python train.py --norm="layernorm" --parallel_block=true --init_std_o=0.0252 --optimizer="muon_variant" --lr_mult_down=1.5 --final_lr_fraction=0.02
Each number is 200 + 30 x the weight over its row's rms, rounded and kept within 0 to 999. Layers, rows and columns count from 0. The size before them is the row's rms in percent of the matrix's.

# down: layer 7 MLP down (transposed), 1536x384, rms 0.061, rows 232-284, columns 320-383
# up: layer 7 MLP up, 1536x384, rms 0.0773, rows 233-284, columns 320-383
down232,097,147,160,223,215,209,155,244,189,220,226,179,205,163,197,182,198,161,202,218,244,202,196,236,211,181,195,194,128,153,147,250,274,196,209,213,222,187,219,186,138,192,155,197,219,188,147,179,151,212,218,211,168,139,225,223,209,205,224,272,201,169,211,228,238
up233,097,155,189,192,216,218,182,178,166,220,240,207,181,222,223,172,221,153,204,203,211,206,181,223,183,202,228,250,192,221,199,241,228,152,220,242,258,162,224,142,240,208,190,199,201,196,191,157,198,216,258,209,198,164,171,232,188,232,213,220,229,260,234,206,180
down233,096,209,201,229,199,222,201,219,195,200,214,135,195,210,186,190,161,217,187,239,187,248,208,181,207,191,174,160,200,230,195,182,173,235,167,206,145,219,224,201,200,195,201,198,202,187,251,219,189,211,166,234,210,223,241,200,205,197,165,171,173,167,216,232,178
up234,102,162,203,200,177,204,201,177,204,184,196,189,185,236,151,199,238,223,179,227,171,211,233,153,227,186,206,196,221,210,165,233,178,208,219,182,224,210,171,268,203,179,203,188,221,218,134,210,178,214,190,271,251,236,202,175,232,232,203,229,229,234,185,229,147
down234,098,191,231,191,214,162,210,163,183,184,176,194,188,197,216,212,172,167,179,194,281,198,187,164,234,240,230,214,181,229,135,196,190,237,189,194,182,160,213,195,226,227,161,250,217,220,199,175,239,208,207,181,197,171,230,184,209,204,200,187,180,167,209,191,246
up235,096,198,170,222,209,160,233,249,164,235,213,166,203,244,187,197,212,231,187,222,193,189,187,197,157,186,214,192,252,217,216,180,189,232,221,242,187,229,207,208,185,202,164,273,185,234,159,165,217,121,161,186,189,247,162,188,208,206,215,266,200,213,229,194,162
down235,099,186,178,174,222,226,196,192,180,182,196,188,211,215,229,171,185,201,220,238,184,215,205,216,200,180,193,183,161,257,213,287,214,212,230,158,236,177,220,210,154,127,222,236,196,166,241,247,177,175,222,189,195,145,239,232,269,126,255,125,214,204,220,186,224
up236,089,187,212,157,184,222,232,195,199,129,189,182,212,218,200,194,217,276,234,198,207,211,200,191,197,242,158,223,259,186,206,167,160,178,176,193,233,206,193,238,218,231,175,174,196,235,211,166,203,224,186,230,222,217,228,215,195,193,233,171,128,181,178,151,224
down236,094,239,226,189,188,230,184,195,201,211,249,202,209,195,188,245,229,186,163,233,213,189,224,209,236,225,211,173,251,284,160,207,210,224,217,227,189,206,218,201,227,196,227,231,184,238,250,181,155,230,223,194,212,189,210,240,166,194,220,207,184,198,213,172,208
up237,106,196,210,198,160,216,268,211,114,180,200,222,159,267,167,174,188,226,200,178,192,234,148,209,173,192,156,258,175,215,194,284,217,223,190,218,168,168,224,237,208,225,227,176,187,197,251,137,192,232,220,270,160,230,170,226,188,195,212,191,207,161,162,241,161
down237,099,190,133,230,276,246,144,235,216,232,216,264,171,104,205,230,200,211,243,220,144,229,197,212,170,187,205,165,206,201,209,212,176,175,132,195,191,197,200,189,232,204,109,266,200,204,184,229,195,218,182,196,202,198,214,179,179,214,162,210,161,217,188,176,236
up238,097,170,173,261,189,235,216,193,177,163,200,202,159,204,205,218,164,203,163,171,222,210,223,144,225,191,156,267,157,230,162,218,189,168,215,239,200,233,161,194,188,218,207,196,193,218,203,199,181,159,210,195,200,203,184,194,236,182,246,170,172,233,203,194,193
down238,100,201,172,193,168,206,211,228,182,216,167,225,243,190,258,190,210,205,246,197,214,199,165,204,172,173,187,184,236,197,193,203,153,206,226,186,196,177,174,163,261,186,218,225,180,152,226,243,184,267,225,184,207,159,191,207,125,192,196,192,212,150,208,226,152
up239,103,201,190,220,213,176,179,219,179,240,226,240,227,160,229,188,172,197,199,173,216,164,241,191,165,171,202,224,195,186,236,225,197,206,287,182,240,223,173,192,158,200,179,254,213,208,198,220,212,233,200,210,219,151,230,201,161,160,237,169,250,230,193,211,155
down239,105,195,206,157,179,161,241,191,255,217,186,172,203,233,196,233,207,170,177,169,148,207,191,254,186,194,204,202,226,149,206,221,228,167,152,204,224,183,152,203,205,206,206,176,186,187,217,217,156,164,166,225,178,259,222,252,231,208,146,183,196,187,224,240,196
up240,103,157,166,222,189,160,232,200,180,236,183,183,183,214,186,246,171,215,169,156,273,210,159,232,194,216,235,226,194,170,168,213,159,193,181,203,227,177,200,219,186,199,166,197,180,150,193,215,187,156,217,168,158,193,177,229,208,258,248,232,202,232,250,219,182
down240,104,234,216,149,181,206,214,182,233,186,202,208,158,173,216,192,178,181,248,217,131,188,219,179,174,201,211,225,252,151,199,194,262,227,226,209,156,208,166,155,177,207,174,176,187,183,196,269,237,237,206,236,225,189,175,137,226,128,209,126,170,190,155,171,262
up241,101,190,150,246,210,224,234,252,210,161,211,181,251,222,214,196,247,133,198,173,256,206,225,185,186,158,121,208,206,162,212,246,167,186,214,198,167,214,221,210,201,194,161,211,182,223,200,164,222,224,214,207,207,218,229,215,192,207,262,229,245,214,211,223,199
down241,096,167,224,205,179,150,198,193,179,176,215,203,232,237,225,166,197,153,181,191,212,242,136,177,259,194,216,218,182,238,214,149,244,192,196,247,254,191,208,193,155,200,220,156,178,207,197,218,210,183,199,221,188,166,186,174,209,249,137,211,227,210,198,167,224
up242,096,250,119,169,213,138,211,222,183,214,234,143,239,188,183,150,189,146,186,206,227,214,171,224,201,165,183,217,237,213,196,188,186,210,195,235,275,156,229,189,193,190,188,241,205,197,249,146,199,208,197,197,166,192,164,195,161,188,199,217,167,221,192,184,247
down242,103,168,171,271,196,200,203,221,208,235,198,120,197,198,239,188,167,245,251,180,184,197,225,161,187,242,178,147,214,175,226,167,201,215,188,230,183,186,162,209,163,195,198,225,152,222,210,185,186,216,218,182,194,226,214,202,172,191,178,163,201,167,190,183,241
up243,106,190,159,195,176,228,229,145,181,219,223,191,191,217,195,182,213,168,151,165,204,173,217,251,202,211,171,185,130,202,160,211,222,224,255,209,139,197,208,189,181,200,143,217,211,213,182,210,180,177,219,163,187,205,177,229,189,186,187,193,203,152,217,200,182
down243,104,243,213,171,181,210,186,213,223,233,199,149,231,240,167,187,238,197,209,265,167,221,187,193,215,214,192,178,196,208,256,201,228,125,159,212,288,179,182,195,199,176,210,223,168,219,179,212,202,171,187,217,213,210,211,226,151,232,211,220,199,204,188,193,241
up244,099,146,222,180,184,180,215,191,186,217,154,157,181,191,180,189,151,174,171,156,230,216,187,237,218,224,175,217,193,191,189,205,148,193,160,222,173,190,231,242,160,222,180,235,168,206,166,210,211,231,150,217,161,208,218,189,188,186,242,156,210,179,193,211,252
down244,103,238,216,191,235,194,199,171,206,184,207,170,151,180,227,197,239,155,161,226,191,158,192,106,199,144,196,206,141,174,190,182,232,206,186,120,225,170,189,186,216,250,181,195,162,203,185,220,230,193,255,174,244,152,214,168,225,209,211,232,215,210,207,191,184
up245,101,205,197,161,254,197,193,170,210,226,207,155,202,198,175,158,220,239,184,214,253,182,155,181,174,174,195,186,234,266,172,181,227,206,175,206,220,184,228,156,171,172,175,199,239,241,246,246,170,194,217,180,204,222,173,191,197,222,195,188,236,226,203,176,189
down245,097,184,212,206,145,188,177,283,158,246,223,197,158,269,205,209,216,163,216,207,150,204,212,176,194,197,139,226,200,194,184,199,212,183,218,247,181,190,173,217,248,247,244,176,164,244,149,250,228,246,204,194,212,183,192,170,237,228,195,217,169,224,189,224,262
up246,098,207,173,169,199,225,195,204,214,224,192,165,150,181,182,221,227,208,226,219,220,154,206,232,235,175,159,239,230,220,156,191,201,186,202,226,191,218,230,233,218,250,223,230,198,206,149,231,168,213,149,219,221,201,164,181,189,220,203,257,175,204,188,158,226
down246,102,238,217,179,236,157,163,226,183,199,190,207,281,158,207,173,221,195,232,211,155,242,189,209,217,202,227,185,165,194,213,220,203,160,205,151,224,213,185,184,168,199,238,185,248,175,221,221,164,166,221,222,193,168,199,214,179,218,119,148,234,184,178,203,200
up247,087,200,237,223,259,172,117,159,163,194,217,220,240,239,153,223,182,281,206,150,214,209,199,187,174,176,174,143,156,169,174,213,192,256,183,199,202,178,199,209,226,199,217,189,192,225,218,227,159,182,226,218,172,224,243,191,212,204,237,218,134,179,254,171,198
down247,094,209,150,147,205,153,234,218,193,188,203,187,221,223,165,216,204,213,189,290,202,175,189,117,185,202,212,241,224,187,231,170,276,202,233,239,163,209,180,180,210,195,160,182,203,206,188,171,270,226,209,194,217,229,155,206,170,179,174,183,191,179,175,248,228
up248,100,178,179,152,141,221,196,218,194,212,208,188,188,253,166,164,179,218,223,182,172,293,177,206,212,200,208,169,204,167,174,207,190,179,216,214,180,216,229,175,245,271,180,264,210,250,190,220,189,196,229,224,236,172,164,226,186,206,201,176,184,140,249,245,205
down248,103,221,192,228,211,211,235,182,203,212,218,178,212,209,247,171,250,174,217,213,181,142,227,158,205,229,223,260,223,225,186,173,197,209,165,201,227,202,211,209,202,184,209,162,209,210,275,217,160,198,138,226,209,163,210,234,215,156,184,193,162,177,225,184,226
up249,098,212,179,158,201,199,214,191,197,210,175,227,202,200,205,164,152,218,197,220,240,181,233,145,225,206,198,197,255,206,209,166,273,238,189,195,180,186,195,178,187,178,230,206,192,278,196,198,202,224,206,158,225,200,197,209,197,155,222,219,188,201,224,210,218
down249,100,185,159,226,193,221,156,211,172,218,243,215,223,202,236,239,204,234,179,169,194,227,191,199,179,212,211,178,195,179,190,218,180,171,180,186,180,164,202,200,231,158,155,209,223,120,233,197,178,170,157,215,185,137,203,195,197,224,208,247,165,223,189,185,193
up250,103,221,197,176,218,197,197,191,230,211,193,186,196,205,210,297,219,215,238,241,184,191,194,189,210,212,179,142,186,185,159,217,242,170,234,193,221,230,203,180,206,198,211,167,170,178,226,176,208,141,192,228,207,174,163,198,193,171,171,235,159,183,179,255,204
down250,100,220,217,200,177,161,218,190,165,184,178,233,244,190,171,200,207,172,200,235,227,175,288,223,219,222,168,216,232,273,150,188,176,191,199,152,151,192,199,185,171,207,200,163,214,167,208,160,206,163,211,164,173,223,167,255,202,138,236,203,229,186,169,147,182
up251,105,174,183,196,171,223,211,188,202,176,198,199,156,242,175,206,218,220,176,153,200,213,192,252,178,182,210,214,188,220,198,172,163,136,236,182,227,193,233,249,173,193,214,276,166,263,199,253,192,238,226,214,229,223,245,185,208,223,172,182,135,214,166,229,213
down251,100,204,173,254,214,228,219,173,171,178,186,218,192,180,178,155,208,202,217,229,168,172,233,222,219,181,144,237,211,118,148,232,185,223,148,186,209,244,103,170,213,250,145,153,227,155,145,245,195,167,217,218,174,224,161,238,167,140,170,204,225,195,180,190,198
up252,102,210,241,184,234,202,208,183,206,253,160,187,165,201,182,222,204,200,186,148,176,201,222,203,202,183,178,162,176,180,216,197,183,163,140,222,269,162,212,187,237,233,160,217,160,169,227,191,167,212,252,180,222,225,175,216,169,217,189,223,188,237,236,243,207
down252,098,248,218,214,167,221,176,196,194,199,180,181,185,217,231,194,192,213,250,251,250,223,170,203,253,215,201,220,182,218,198,246,225,144,237,164,180,193,170,158,182,278,204,201,236,133,214,240,176,196,147,203,205,170,184,179,224,208,292,175,223,194,188,191,223
up253,105,221,175,161,148,266,195,202,194,196,225,220,208,266,171,125,207,214,239,259,229,234,222,187,194,193,224,174,234,216,193,164,193,209,246,217,230,231,217,172,150,167,217,180,165,194,210,241,167,157,190,175,185,171,245,174,185,157,212,167,237,192,216,178,221
down253,099,195,183,256,207,155,179,231,235,222,168,161,167,208,169,205,153,185,185,218,175,212,227,233,232,219,139,188,209,174,191,243,241,227,207,190,146,180,166,219,224,216,192,184,260,251,198,198,159,214,217,230,271,200,197,208,198,202,211,224,211,229,151,232,183
up254,099,249,216,185,229,222,149,239,234,164,146,176,175,208,186,184,168,182,262,211,209,166,149,190,197,188,186,215,180,230,209,177,219,225,210,182,220,208,181,240,175,192,230,166,188,210,203,163,204,209,193,263,182,182,184,177,175,195,218,207,221,238,262,231,176
down254,098,215,186,207,189,191,178,194,201,268,190,218,207,230,228,255,219,187,172,217,169,208,271,198,183,173,178,183,192,162,199,260,227,181,236,254,162,167,185,220,266,220,133,224,192,217,204,235,168,164,221,137,183,164,146,222,260,266,197,207,186,207,196,216,145
up255,097,171,185,187,179,214,216,206,141,182,187,216,145,156,223,143,240,215,110,210,195,203,166,190,220,242,185,228,143,221,191,193,196,143,211,230,207,202,189,181,213,197,217,263,224,200,173,189,187,217,211,255,178,184,177,179,208,245,218,179,159,256,221,168,231
down255,102,166,220,150,232,158,213,174,134,232,227,207,206,226,254,202,202,186,180,235,244,248,162,188,221,189,206,171,204,237,184,238,222,243,214,209,231,195,180,219,204,184,179,253,201,225,156,197,170,195,205,209,192,232,236,224,179,168,227,152,224,128,180,178,240
up256,103,241,185,227,204,244,195,183,157,182,212,211,216,236,220,188,209,200,182,168,229,206,206,215,150,137,222,208,184,201,212,239,196,180,233,226,198,214,217,166,165,171,226,152,191,218,113,164,176,246,170,186,179,234,142,205,229,196,174,192,189,215,200,181,202
down256,104,187,246,206,188,208,235,179,213,192,151,191,190,172,240,256,159,216,255,224,199,221,206,203,239,263,224,165,155,215,217,177,258,193,208,202,113,206,251,260,199,188,176,193,159,184,207,216,244,212,163,233,201,207,225,189,196,198,209,234,218,112,170,197,211
up257,099,178,139,224,228,225,213,229,146,217,222,227,186,162,183,219,192,164,204,208,181,188,182,199,186,210,202,207,216,186,182,169,226,235,189,184,187,205,182,219,197,226,193,146,242,195,208,222,227,146,176,226,207,274,225,155,166,236,249,190,207,207,156,219,189
down257,097,207,267,166,165,202,185,178,209,225,212,186,167,266,198,204,208,240,208,210,215,236,163,184,194,186,212,178,259,215,246,264,203,161,191,189,225,242,232,225,204,144,243,233,178,160,236,208,215,166,227,189,196,196,121,210,180,194,220,239,168,131,218,188,177
up258,106,204,217,209,235,202,259,202,233,204,269,195,256,194,241,207,198,189,152,264,211,196,214,191,258,182,173,213,164,155,271,173,180,191,234,221,182,188,189,145,156,226,136,202,227,204,240,209,217,207,185,189,236,206,224,190,175,197,229,192,180,234,121,174,202
down258,101,217,144,219,154,193,218,157,138,195,189,186,187,217,175,199,179,225,156,174,214,257,179,183,138,167,208,213,215,239,143,210,225,188,151,167,219,214,248,241,207,183,243,228,198,195,123,207,208,219,221,243,236,172,204,195,207,192,155,182,197,171,232,186,200
up259,100,205,198,199,233,169,206,195,185,160,253,249,200,233,213,247,189,156,146,234,241,193,247,222,237,154,171,206,225,222,196,172,229,217,175,225,195,158,196,239,146,181,257,155,166,212,242,205,230,183,196,154,220,189,233,231,210,209,207,154,207,243,221,193,231
down259,096,181,171,195,219,208,219,134,220,210,196,174,265,168,166,187,192,232,281,234,178,167,210,191,207,172,234,180,170,159,173,247,248,217,227,183,241,229,208,176,226,209,183,234,133,147,175,135,139,209,216,215,217,216,194,252,192,190,173,221,182,158,193,233,151
up260,108,210,211,211,186,207,165,221,212,206,180,208,166,202,197,220,206,178,130,230,236,220,227,205,262,192,181,222,219,161,188,207,221,213,191,239,181,178,234,191,200,242,247,227,208,222,188,204,210,150,233,262,199,242,221,210,182,238,147,201,291,167,157,189,231
down260,106,143,188,180,216,138,251,193,172,171,183,206,214,185,186,182,239,126,202,182,230,191,178,218,192,203,214,219,103,202,214,196,186,165,218,177,174,252,144,211,210,266,227,221,194,193,221,248,226,245,181,151,193,160,192,172,175,200,223,182,220,223,268,178,214
up261,099,193,242,184,198,140,216,205,211,215,194,204,179,184,228,232,189,214,280,255,248,164,190,179,235,222,159,225,180,246,248,272,173,183,168,185,148,176,216,260,211,212,159,222,207,220,153,184,236,184,188,200,239,170,216,197,175,207,211,200,209,178,206,237,233
down261,105,201,150,208,238,214,213,236,233,186,165,216,177,142,165,211,181,197,228,128,197,260,230,188,243,201,211,221,228,243,199,175,220,220,226,215,202,235,175,167,185,151,223,198,182,213,211,218,206,189,164,199,223,262,215,243,235,131,181,230,222,235,225,143,187
up262,095,199,175,209,231,256,192,209,224,161,180,248,201,170,201,171,174,199,201,192,182,228,223,193,208,169,194,212,192,165,148,208,219,224,194,171,155,165,198,132,181,203,234,151,170,215,200,206,285,151,128,234,200,209,173,195,215,175,229,232,197,178,237,144,205
down262,096,198,229,228,201,161,232,151,180,256,222,183,167,180,199,240,175,216,199,201,254,188,190,255,224,208,220,197,230,248,175,247,263,198,204,186,248,181,264,204,165,201,157,241,188,191,193,202,221,228,220,189,180,200,264,181,163,245,158,246,172,176,170,220,175
up263,098,188,163,203,186,194,164,218,233,198,193,168,205,242,189,176,143,251,180,220,188,217,174,167,181,177,183,186,236,210,182,261,211,220,180,208,194,217,211,181,181,240,192,200,215,189,203,238,191,271,212,214,212,211,246,202,188,193,153,232,195,175,183,238,138
down263,099,175,141,197,176,207,204,201,165,201,171,186,141,194,221,177,184,181,230,188,154,179,254,208,207,162,141,237,200,198,199,196,188,186,234,183,226,212,205,136,144,180,202,198,202,183,193,224,158,129,211,255,192,215,203,236,192,212,181,181,213,205,252,192,234
up264,099,237,209,232,189,173,221,198,221,279,196,188,231,232,178,244,149,168,131,279,169,135,199,188,153,175,218,165,230,195,165,178,230,177,155,188,277,202,219,302,180,222,225,255,212,174,246,197,193,177,190,187,188,113,197,157,224,199,211,209,228,203,231,244,196
down264,099,196,188,160,195,245,175,167,203,183,207,190,142,234,225,202,205,225,226,169,161,236,177,277,211,238,210,219,188,251,219,257,182,213,217,232,202,197,148,147,187,216,167,147,201,209,153,214,195,230,221,195,178,220,210,220,163,218,177,221,189,216,208,222,242
up265,095,228,179,166,187,250,200,233,233,232,115,185,175,181,199,216,177,221,199,164,204,235,191,227,192,205,250,246,274,198,229,184,215,230,174,176,132,225,214,194,216,174,242,200,154,259,203,222,228,246,229,213,123,206,230,173,244,193,215,195,200,169,189,166,183
down265,094,146,207,225,218,178,169,240,169,185,225,254,165,191,222,159,217,203,168,187,227,233,184,215,158,191,162,213,157,200,192,208,194,176,221,216,268,181,146,244,177,220,200,224,253,211,216,192,175,189,154,181,204,190,227,190,202,199,207,211,162,253,211,240,186
up266,100,186,246,199,156,143,172,176,178,187,192,225,187,214,221,169,236,183,239,187,152,172,157,242,199,193,235,224,223,185,173,183,215,145,206,223,166,179,235,213,254,216,123,216,216,230,174,251,230,141,173,248,164,209,224,239,165,196,199,211,213,211,199,124,226
down266,097,269,218,201,232,211,236,211,222,197,216,195,246,232,207,122,241,172,217,134,242,207,185,205,197,181,181,197,135,108,209,209,189,172,226,176,180,208,179,255,222,184,263,217,236,156,207,196,212,214,183,222,210,206,162,206,217,228,264,201,228,155,172,224,164
up267,096,263,232,214,185,205,195,183,215,203,231,183,237,240,155,152,240,238,181,223,255,190,189,237,190,180,212,194,185,196,216,201,151,197,134,196,215,253,209,276,194,182,239,170,178,181,203,182,174,192,222,156,169,235,241,227,201,185,219,192,196,228,237,189,179
down267,096,147,179,221,134,181,214,211,229,209,220,201,200,228,236,140,158,236,239,207,223,221,193,230,176,199,219,169,228,228,166,198,140,213,224,153,248,198,161,148,194,281,211,177,251,199,275,208,224,211,168,226,257,234,210,176,207,243,145,230,204,182,248,188,221
up268,098,159,183,187,225,254,192,255,222,181,153,182,163,190,189,227,223,176,221,234,198,231,194,138,204,232,216,221,220,220,210,150,158,190,185,154,221,206,143,185,161,231,206,233,199,201,159,183,218,238,183,237,155,239,213,170,177,209,157,192,200,123,184,188,213
down268,096,151,289,214,197,199,207,173,118,153,227,215,228,234,230,221,170,183,142,204,216,235,205,209,147,154,161,178,219,220,204,264,213,185,213,193,236,203,226,188,258,177,195,198,241,243,219,217,259,191,268,228,207,134,195,252,231,232,248,200,219,201,203,172,239
up269,099,192,180,175,233,211,191,219,116,210,210,186,226,204,210,174,174,212,228,194,194,219,223,150,204,191,228,204,162,219,210,201,254,200,207,195,198,187,227,267,232,242,176,170,121,193,184,163,212,254,161,212,176,138,229,221,189,171,191,207,220,177,220,243,136
down269,101,215,148,155,196,221,208,182,219,209,237,155,180,183,140,181,174,210,198,143,242,214,194,225,191,203,170,216,179,187,171,196,193,195,220,177,180,221,165,190,164,169,187,217,193,212,264,171,202,187,193,250,151,209,253,157,209,206,193,221,197,275,220,145,223
up270,097,159,247,212,229,196,181,216,132,218,200,185,174,215,203,188,151,177,168,148,161,205,198,232,212,206,171,201,205,224,225,197,212,252,254,202,223,261,218,194,204,213,235,177,187,142,191,180,140,196,232,203,162,198,221,165,211,194,177,201,222,132,205,201,189
down270,099,181,146,179,193,218,230,169,209,221,192,176,210,187,180,237,242,218,209,198,223,215,245,165,211,198,187,196,199,125,234,171,167,165,198,203,184,211,181,214,202,228,196,225,241,202,235,199,181,170,171,210,189,173,187,207,206,187,181,239,203,235,212,228,203
up271,097,175,197,149,247,160,226,180,149,155,226,177,196,159,210,209,231,223,221,210,214,180,168,213,173,239,161,214,199,182,249,222,142,185,186,261,236,186,178,202,199,217,203,181,177,233,244,226,149,292,198,172,215,203,237,164,174,205,160,242,175,224,202,194,197
down271,096,225,231,184,244,198,234,195,232,177,218,175,165,226,204,227,236,201,204,165,195,152,192,203,145,171,206,224,205,230,149,170,219,206,214,181,160,196,211,181,215,223,221,198,157,129,152,163,229,181,169,172,205,224,189,236,188,172,227,167,261,234,229,183,191
up272,105,218,192,221,237,186,211,214,208,195,224,195,159,228,192,213,191,199,177,168,194,181,185,195,203,175,205,167,244,214,277,185,200,234,210,227,207,228,178,189,200,186,258,162,243,216,207,243,212,237,222,228,212,179,170,184,220,204,183,175,233,174,189,224,202
down272,104,222,217,177,192,200,232,175,216,201,238,176,174,229,213,199,173,231,219,232,259,203,165,216,156,162,218,182,215,167,237,266,184,211,188,218,196,177,170,152,195,235,196,168,200,252,149,185,205,140,202,213,202,245,216,239,200,190,186,216,160,207,194,203,237
up273,098,222,186,234,199,188,196,154,223,216,193,179,151,204,212,206,191,160,209,260,248,272,179,179,149,150,196,158,232,188,195,154,247,221,183,195,201,224,163,170,223,192,162,190,203,175,109,165,167,228,158,181,217,251,235,200,119,190,237,168,152,196,153,199,198
down273,097,233,128,134,208,153,159,239,151,207,200,229,207,228,224,221,191,200,165,193,159,114,236,238,232,177,169,229,197,250,228,226,206,224,157,219,214,177,197,236,186,211,207,185,168,184,235,256,211,189,212,208,240,155,170,241,243,204,257,225,187,166,211,200,229
up274,099,194,233,182,215,300,190,183,213,158,192,219,214,219,245,182,149,186,157,166,210,153,134,232,213,231,226,198,158,211,195,202,189,192,215,237,192,245,108,182,207,164,209,174,195,236,258,201,193,244,216,193,172,245,245,232,196,230,169,190,233,201,240,216,192
down274,093,214,163,193,223,154,187,213,172,227,199,166,219,228,133,229,213,205,186,206,174,219,238,171,184,252,170,198,194,201,240,196,188,188,212,201,218,186,239,186,178,217,199,203,195,164,186,201,184,175,149,225,143,174,202,193,210,205,227,233,192,134,224,147,244
up275,101,197,212,141,257,197,223,196,222,257,193,203,138,210,244,259,137,162,186,184,181,233,200,181,219,227,226,196,153,226,193,154,160,193,162,227,187,209,179,182,226,223,191,252,192,188,167,180,200,157,166,231,187,215,192,239,242,174,196,175,211,197,223,159,201
down275,099,178,247,263,206,227,162,228,205,163,171,169,235,225,120,155,213,209,214,239,182,203,178,172,182,161,186,144,248,187,225,251,192,221,233,184,198,150,203,199,181,151,215,169,191,246,225,196,202,206,226,203,173,234,222,152,165,201,205,222,194,201,204,220,210
up276,098,209,182,161,199,192,202,212,204,169,243,217,181,186,219,193,200,210,188,212,175,229,223,193,175,230,181,206,193,166,119,208,196,194,181,242,236,233,214,235,221,247,221,176,167,203,175,209,217,165,218,177,143,216,128,183,230,228,182,165,185,228,143,222,213
down276,097,144,160,217,228,138,219,191,190,210,197,198,215,203,226,230,196,241,240,222,277,200,158,210,252,161,198,220,205,231,209,173,194,194,231,84,221,167,185,176,163,161,190,227,167,203,220,252,221,247,197,182,173,196,203,144,224,198,235,243,180,219,174,231,172
up277,096,215,204,224,187,234,207,199,167,223,197,186,229,179,183,226,224,156,189,191,220,209,210,232,169,203,154,174,224,181,187,200,221,246,237,221,166,202,182,190,158,185,267,191,225,198,223,245,193,174,207,155,215,202,223,181,190,184,196,182,152,179,181,172,192
down277,096,227,214,182,187,130,128,195,181,204,213,203,150,224,242,196,171,243,194,197,247,162,209,242,238,176,253,178,178,203,177,234,191,209,234,202,196,213,196,196,278,204,195,183,205,179,183,141,138,218,204,246,166,198,227,132,198,176,191,202,143,178,190,231,175
up278,104,215,195,231,236,195,222,255,149,177,177,188,198,212,218,213,225,161,154,175,210,141,208,209,176,222,220,204,206,159,322,187,184,206,128,218,232,180,206,217,165,249,172,161,187,211,203,195,183,209,179,227,249,231,144,211,235,198,203,183,179,155,234,235,241
down278,096,206,258,129,165,204,125,154,259,220,247,166,178,218,168,178,185,157,258,218,178,200,200,185,182,188,192,202,198,205,195,205,199,220,283,195,195,204,158,178,233,198,211,222,207,188,210,215,207,224,240,146,225,226,238,223,172,161,191,150,223,210,204,146,216
up279,098,202,253,183,185,226,212,183,211,213,238,188,194,227,211,226,184,167,206,158,222,181,198,161,200,212,218,185,142,163,227,178,150,168,207,217,250,107,159,194,202,226,204,222,219,156,193,217,200,216,193,192,139,194,235,230,204,208,180,196,211,221,231,231,197
down279,101,215,189,194,187,231,228,245,182,149,209,255,199,229,186,164,229,225,139,214,221,236,210,189,216,173,207,232,261,189,172,211,211,176,230,148,192,267,245,191,193,184,201,188,203,226,217,178,210,216,210,179,227,185,187,189,218,229,204,217,231,244,220,216,207
up280,095,196,187,212,222,169,171,189,200,228,205,208,187,173,189,203,231,226,185,157,160,172,240,136,165,134,223,168,182,152,203,181,194,149,160,212,198,155,199,190,203,218,246,203,196,220,240,194,168,216,168,230,204,205,235,281,155,154,225,169,208,171,175,188,228
down280,102,208,218,215,198,199,215,189,227,180,191,215,226,224,250,222,200,242,266,250,180,214,230,156,200,239,179,197,211,180,142,239,245,161,196,160,231,228,196,202,185,210,192,274,199,220,189,170,210,206,185,222,181,234,135,272,167,230,161,267,196,254,249,199,129
up281,101,219,221,201,222,176,187,206,191,192,191,218,210,234,198,198,168,232,201,214,213,201,211,243,171,179,191,141,190,187,235,215,167,181,180,235,180,214,180,183,214,224,208,203,178,245,214,188,153,231,206,195,210,191,172,195,179,227,226,173,179,236,176,268,216
down281,102,220,224,224,241,161,158,166,162,229,192,177,134,161,219,226,174,175,163,237,237,235,166,199,214,281,191,167,230,177,191,163,194,218,198,182,182,157,254,192,261,186,198,231,214,183,218,204,158,195,222,201,217,175,225,221,228,193,218,207,152,179,183,179,234
up282,099,196,203,141,229,174,197,204,195,200,231,221,237,212,219,187,187,165,194,177,186,188,209,227,171,186,188,174,200,146,195,170,183,201,146,217,214,189,249,180,207,235,198,219,222,263,209,232,192,195,172,196,179,160,203,187,156,186,179,177,196,222,173,205,226
down282,102,232,220,187,224,218,214,161,213,163,200,168,194,173,170,156,253,218,200,262,204,226,182,183,202,210,226,207,161,237,197,191,198,254,184,232,217,204,193,235,160,171,196,195,158,129,213,187,187,201,181,188,201,245,190,245,236,263,213,223,177,223,260,154,173
up283,100,274,242,177,241,203,230,173,223,183,168,179,154,171,185,176,190,232,196,214,247,233,209,227,180,158,153,161,206,221,189,226,187,173,232,158,205,146,186,204,212,193,188,194,142,214,203,176,143,164,179,181,152,229,217,141,180,203,200,211,226,209,146,175,189
down283,102,190,187,188,211,205,150,224,202,128,190,212,258,189,189,219,211,193,181,163,144,168,175,175,142,227,230,220,241,230,207,249,208,219,196,204,218,226,181,189,191,180,164,203,203,215,267,192,251,182,147,144,179,194,197,169,211,175,226,182,211,197,225,232,193
up284,102,203,209,231,215,227,258,186,164,190,207,179,160,169,179,211,176,176,191,229,192,209,245,181,264,229,239,193,140,124,222,202,176,199,188,168,192,182,185,233,273,231,155,207,248,249,219,219,203,212,191,165,196,218,200,184,216,186,170,222,195,164,212,141,187
down284,100,159,212,174,211,147,122,192,214,247,193,224,215,189,215,175,173,191,186,196,193,212,211,227,166,155,153,208,204,247,223,212,202,214,197,183,211,196,193,232,204,217,224,203,197,190,162,210,222,174,197,204,191,214,180,237,169,193,192,207,210,210,193,171,251